Each number is 128 + 32 x the weight over the matrix's rms, rounded and kept within 0 to 255. Layers, rows and columns count from 0. Numbers have three digits each.

# layer 4 MLP down (transposed), 768x192, rms 0.16, rows 318-351, columns 0-95
127136071090177179100123124105108095133134110118172181114117164133176130223189109142152145120101146109147090122117192128159139139113093181148097133059090190170099092122098130075135178104183093130197158140126098132071129106154170127072058229140117152099124139171071060223185057196132149129
157142091126129145152142084084113126093089155104102108135098151127129070119133187120089191110109122121124136078124175116168143123094119137128147083157102105089126102149169108145156164097130120099084115143190170144171073136084162118151135106199155143090101105125155162100130163128107138141
134099121158117146115186154122138082102205175165105123088147155071179074150099145101058148134121182107174185105170162090163099031131180176130102094159126126081141133117143124102237155160105092097135201079160191120111142091128082086119176108148115089106099134070131124156104127153111086109
102071167149138130094148106183077141120109127094101111135166139138112142163137131086107120096130135145089150164152155165072132119092157126101136123131105069114177167118115129053143100124138138138164153157124159121125092127145132117118110044103213137156087095127208109197146057114129198115
091094080164105173094151128049123201111094098105142115143175114128161123160140143117136147123106132149108115147085170172153129157112102075165141128174130124120101099096170084057132075106110143137209134044146158129133161167140148116166101105115203151136151145203139145070140121151143121142
048140080156143137140163155106149114187054098122050122139102081143174142135154120124176075087149172164149074082196085166095105140157132085162125178110168162159078132140226115095105085187077151074131095189096117068153154136088144156144072116154131151230119051085127123166100145110113094123
149107094081149140086145207152172179122117173108117177158161116193164197111139146186136163112202118154143124155107179139146121108163131159111096144164075123109116155171110066107145153103125130154133100148086178076108119129111102184119140220099045065143132142113138094160116148208118157061
164147156078166052178113081082142109131125125077117118132171111098136129142134131157075137089127161113168114117141087142116105131157100153119127106118160127143087152193189173175098120135121112139177173151121131107068115092088050111110128179139150118119188072092121134083123118110111117189
113118135099114140134107166127147112123129179162097144169145104095125165097171118161138142151150131104175116115140123133119129145131169107153091140096163111132068131102109107147119099098113076129125103191174078101128150104153114160167135138116102074096135115145110167140168163108171122118
120125122145142094151157108098194167118092103128115083146150132154102127139090190064111145051087137138170138129150173113152140180141161123150189169115138155112120105170147139132122086127128072096169158075132036079151141138178089143135125159081178087110144137153181159143132128113159162111
154088129075107137121118116140162132174202104153142093114111094110120146097150149160100139162155109156166164087184157120179138106122158135147137101153127117107141173098147137087129133096128137151136087165096174159054099209159155149127143174142096166119205101106173185177130140097168145102
078140110148172161122161105125161134116123130146188127124133099083139137174154123108105117127116138107114112043113110208139158188130137114193115123162084089125097051128075115135117108141090141102096163158127188147118146068083120159074105145086131146113082178129097113117108072147101109112
154161135113151076126089132134147148109100095061100128118132130098117111140148128102147136172127133128154093176120148128143084138153096086176127096170123083136120124134167121102139123121142094067152157064115113058103206154141065132096075166126172071068115094128142084114126089137102113097
060153142107204122146137113128211089092063104121129174137088148148091086117114119107062112107139145165132124143124137110171131081120136147104143114124160119172124118080190105118142141109143116088099108115119107101112112131114179130112158127093101098127181124149130133112121172156112138157
106147122131115151135190107187186115150132100140124125155173134151146093177124100090156137145117165112133165130142161144154120135113141103117188132052103158115056106097141125106150109107100133164091097087107137116166198106140221140083113163095124100127106147114143107137098105160099092097
119156166106158118059131142152093132128162145168154144147182118100177147097154155138207116176112172135146091119110115204177124158170107166170157166091108202122136101091143109169202117137118141118132096141044090109103114115167092090179125147158138141208157175097166134196133126126135120141
148096116148138103149121142130149119161113157123144085129125102169118094127153118029090142120185153117135164104126070110181080112135112133117120065083103164055112132115151121110104124142115095089039120103164113114124084141124098108108124090164072096136136119138116143139168106070159144117
109130188111091174173136141199144099070065155163145157128075136104127103090139128133150118158124076124158132098132088118115116155154091116059156130153129147098178153104156125142133181132111107120143099142105105179150150155141136130120150103120106138139122162109096113158058113136143131118
138118119120164142097131193166073086140081112125094095125125178126078093048137119100092072113128093097149132131158109130132127171178112113121135168053164173063143194112142133084127155135132064194097144167120158087144161098103106165128142110117113136152125142116155141101035156118137174150
137112133174093161149160108109123150081115121067129115103145163180147132152185100056086141140150079089113144130127142152088148116110151141114150121137097110114110106134065101157168110180152156143096099141119127127081112106113098109179110075151121081156150080129146142174172134104106139089
094146097187132125147077113156088069102110138107066071156147119121212159160070089126131134104126105076121112150102121114136150104083144132045138148084131124160149130156156107131068139155140117075112174084139195090162162132126145111100165105118123146112172143152090149116095133128124141126
138111144162096169105127130146110073142134115140101048196099173161166158155129120094078146161133078151129072120185153113101127178166159126170116119124163125132170126130151137118093089154146092132148087154095142118109136114146171122134136110098170142156086146131164245087160073104129182138
068073126184093164193106115161118117102115078083143213165099128136123132179149080068182118138148095163112127149098153113107087151168128120110162150136161098144170106155130119106077097141102132129188091141138194091119131121124160110163139142159109147109130147141143126096170034150095122139
181104070148119161147164200140087113132178148143182112107170118083140152120137114198063088144116096133111123095147113133162125084086150154143129113168165153180174134106086199160172122159149143088134148109145218124155080163111140138123151095068111155135177135115165148197104143086094158175
129087151132109181141126132167170190063083065123183120097154136105059164101097074144154145135151120169125128109094118125132126140145122163121158151112176136169136079150140153133111184115105094098080110103176157090111166101115112176111111123131081127175110159109138149151159070135126116127
149137181164159128154113177137109138126113166140113122120110137112093153120143129141057097095110154162135153113110088136135107172128166179140141145138112108175133139160172177213108139145111154135218105086100094120119117141150127135120180110112126101096102163078127154078093145129087118076
113136075124080194127125141067100156205116116143170131187110168138087118169154135082138100089152102134131098137168109178183119172135125090162110140228108145101147175149128136134154173123130167102118136165127135129055167110152123158144083108098124120114093138121130161165136145158150139155
087114120125144210190116124090141154079133094138239130154172108114110151103082123089139128115184139102157157148106129185132136182116113112140179122155140123104162146150144096136125135111089158137159147130125068101122115156155231138117057081076124174108112150159120118088176131068204081099
167174089157167122088137185144100124096103160165103091151162127133125121143094104106117097085146170132116135123128114109141110158143114187149090102158130107113115127104186156070060160159157164138113105095181125108104154156158090112118106095123133147112138096155142189125126131058125127167
170141107124093124140136130138113126155094122127110136117120137114178139161130152149126102146119128113159176139117139127180157148174100111090117096140108145136141144152152147123089154159161160117121098171092114109163140126144097105136113168122154112163157152131127112140188116105126096123
093164159122132103115091186159114124126039071163112143186077205105143086136127114099198145167180107084150171106115078094119145130105139143169132091132122079132141183139124128121144146109202123100133148167177079190132120110139144152103139112152127138157104149143154095078116105120067147149
164120158201155124156126172124165150163103098103108143139108102173128149154110110157128138084144105115074095131089128074156126134090112091130162138097129167123168158134118120107129147111099148133081133092144165093177149099116166146096108144150159122182135096149149110136138157141129133133
175095176157182148118166142093078132090174104165117066078092149151104129071140147127152106135113109137131134144111163073117157099147077106131131146147136037202103168112117149109184055115130141117085095125147127138065105072129131164109111113103148137121143137095163095117116078142126145111
142076053183132171139076091101137009107126089182112144081127117205135138076185119096086140208181113124170085089128063078095191087200145184154157179117119108138148216128107151097131151103164188098099155109164143202205154079148132134156146058177165152100166136214117078135098097165120100127
# layer 4 MLP up, 768x192, rms 0.166, rows 319-352, columns 0-95
130145119139096163118124133134101180125140074081172136138161150068123145163121137101132105141134137140185163062133142123147082139152096099179138087127067132108104150213176109100139118110153105110100065171167125154098139119104123124124074119111122117119143082081093101162127123117096113112
138126100078142096173175203112143068103100132111112133129130125078099135124122129139177152101077114111099119127173135100172056171155092067139198105087129098152156104168099077179162163189074185107120182163154143177146162132183083098162173160085076126115134157074146110151176177143100067130
125141154119111112135096147149158159161144170169087113166144134139178161147106125144208133138131117117151135128093116165124100152205140174152131095146147192186083168146153140174181116143045143142131111068085100142121124106138127189148148132132136137182137121167104095090123154130135109113
149143112135147149172089114103158154103140107168112103147148153170082160113062141145099108126130116141101168150155115152094133147165122146058120115125115104187094147093103144142125141116122114142123120184128114111090180163064105159111146175136099102124077123084114114143107141138152166086
162115157160149116044104089085139117084086115138129171108151131118120132129082062108143088091105146144080133121164178122107104078129101145146102090123108114122154121177169146088127158113101128091138073151117082165102101078074139135108163158094053161174092123136100083146078099078128125116
119101141072156107139118166145122126132152186092081150124161084176144114119067118088135087131148137193108163100108101092115142165101099178131146095103161109143093169182118123157087135094135145153219114121102166140177136127113127138123163088123090134161060098061083122125162149083128032134
115123157102131099154150073110146149144158098151088136121066159093099110161158126179128145123170103097115175137116153092137137114146124145130141126221115095084132127179125138129147131161147113179144090171133124076113151139096101157096105071132141138148088094130105087103140135164135163101
113111153158116093152045138134113155100086028138166142089148181057012130136120157129100146137115098213111129077112154102093143070089147169151084152132132174170079129150120118121128119123096088154155105105133175163140148137115087144091159113162067206092136165126105149113132119116090070108
121143121146094106130153139087152105105095098121129112062076100098130131107177162138117165122108154158093111084125113096149125142130093160137095158095156132105112128146109091115106155074155142095127131111116121077159100153127109121138130108096187081127100058110094128191153140094106166067
120156114141106098136131135125167130109149173109140125133094204086148137166090117088064131133118127114072164128090080105182068145118106128104064162113090128124092162170118098160138122126173111096165118109154177111166103199148156081123060124153096135197159098168185122114122081131160141141
111204142176123061106101115148147139088113169111083153130089097132161143152102140067168121124163125123154135150137131106125092102106121145132132123145097127083101158134126165144142131151162107038069042120106172144086139143117141099174145164125140126084123144133078105118132123178086147150
171106113108153153132142171056103160135127143190193146094169097101128109096119213088170144092148105109158172075164168125115075113077198130087147226126101150118137196088120051197096105121148154146117132123097138159186116145118162127177070095124194148140136064120122149110152099102139066155
123124144139105101099159111166155143157064104123165082115120081130165081114176119090140146138089087179143071143097155051081134143086167190080159129138152119173145152106138109112156171142097137091091172127156140141143093103101131088118111143105065085188146070128094129116099134112094135101
121130137085133082106162083181143184101119169087148114089133184120153113140080154188108140149133130096072160119158089164131128134156084184057130138188136162160112116082088169170118126122150176095138131131122165120087092147093208126122090129121150160091166143152117120125155156116119089150
151115104085083186135131140123154105103130120142152128136115152186085048067105085095134118093160100163116130122104107097091191104120186134177111183132086103098159175158108087109113134158164103153098093144124137158171117147091155134142080077147117095165077175124073070120130130089106121189
133119129176059182129088092165088176073175069156058085165129133149129134170109074159203105127158107138047125121098160125054100089117155112138132142148121129140108144085109117113132129129128132143155191111107143156112137142129136131114139158157192081141111119119146112107125188125135145205
134141103097120065094125097101092135171157092144122122147163126105126164119163195074133137133158098114126106156109149100190159078083117163216132124117145113118099118174145149052159089117100074156136152122128130123135165130140096104096109160115125109104150094111146144129131069109116196130
097105113083109146153100116131166180141133169166102136179084113136170083153102126177158132092099094134076176162119069100157105061135167139130160153159185085198088171098086123151113133182098149085159118119151121095123077143172101113183114122151092076098157126033112134156172153115146093082
149150152103131094101140162127138133172130105135106125170138159122137098143162135149188139103186122172098168143127148089138129114122151066159113124135134097150088178095133142183105165134072153092089158117178171081136122143127144090161189151097163146105101141176156129123097055117058146142
107117051192122127147082107151144113105210090090165136116201133156087134087107111113154100109114134087140100147135106147157109130035110162167081123164154127126120188133195096138116177194075088181056106150111193140100117142137044130148076131187129101120129138105139092120073204089150122105
082128106128123134088174188139156200098093103110105112061149136089127092091147131060153127115154139122125102132097140131158069119107117141152031155128123099098127190133161151077146110121143134157106156105177129143134106128098094173089113087119125034132145076121132140081114169128137095097
119108121093126080085144085123160103150102166091099080125154114068174188133110109146066076169160158168142102155113101115136099051141156076111112152116070112114065138034144103138112158118164100096107130159152134181086121071165168081176142082120132086120097089119105109126122152136120151073
103164094132183108094081158072069140120105108136091169137100089119155097075136159131189182136134122079170132149167117129101140127138121072140129115066067123082088129124133093064120156154071081121168162141176090103168171143122123162142140128130109175147090114163088092116154129145158123116
131060139146152111122171081091104135121161150158114142158141131100164165155149101114113142169110112059173119138145122169130121103095086113115097131098084127102108166126117178098156097121082082097156062095083089095115104158158156122155170180151165135143133129141111132149108113120103084188
070174151110112110129149130108083118095073116143136143095123107092135121071146115097107176128083096184178183123157120118110168107129075215105106113165144098080128100136106163170092098190163141141111118111140132101111152192123144093090158174123084141117078102107137130164135088078141129123
194140153132136121108109125167104103116178119156156169143126113047142082128151115143144137110143095149154141135111181040108074080160132162148138101083126149178096084073185118131124109118112103125122146094109112148134129143155114136133188139134079128143118125138118111120080140120102110132
121121134071107065165144180054172105083158110042084095126117149144146163058140121130095084146132173117144092153079127094072168141154170097146182134159116130146152156093109055189110148151107059136103198123140205179100083177200150167174135180113129075113152146142127092170105119093157129097
135117144117135134174126178182154124146098085097145077168104042152072124111166128099115134186163121127170133103127139119139154172163143146096167151138145132168143105178163165129084122140103168121090095157112122076127150131099163088156098100135103109152164106129054118150138095154167128073
103159146139118061123110062153117181100123158153147172124152109111124082081151087118099180119104116154135059178109134099132136144089155129131096109151075112070181128119091128076194134123103131164088158147078100133070113184157112115138091137107162146081154154164122130117078206106118160150
133099126143093134084119082171105063128118142137151099136143125132144116052109148183180165141098122130122141126140214167164103188094169163134121124189090168092100076163114119129092141133081165094133135114054174091172125133106096082127140164103179120139136112135123112193132113170135152045
159152090116176104142107087114097181139138154152160101128093141145144155118164180133177174129096102172180121138143110154160163080145149129124132145147136133146110132125120117151135174153098131180166188130134070157161143093133157126141161139065171107120120111122132113093146078182112148129
067074100090102140105115108105147116132131133165177159148129093137127119117090050135222120150125136075169087109124032094131074155088137152079139117131123167113152156089123129139144175123093135133084105096151123114177126099082180126195097171158167115124091106047138121120109192124075090084
120129094184147128082185123107146090093120114149046151097157105134134148097141132147103119129151173131141186159175144087139184142150083142114080171151156105115160129152088161117091166041166163134205142151138121148137065127190132132158048118121166085090167196117129126213162119134171125047
085102137177117191142130140141129115071123119145165117068115131093087175107112155141126103099087083158144140147190131110150127091110140120110166085116154166114123110108165095108127145142158094051068114141131127120183124122086146195109117083107163094141112171091143138158119073123099163185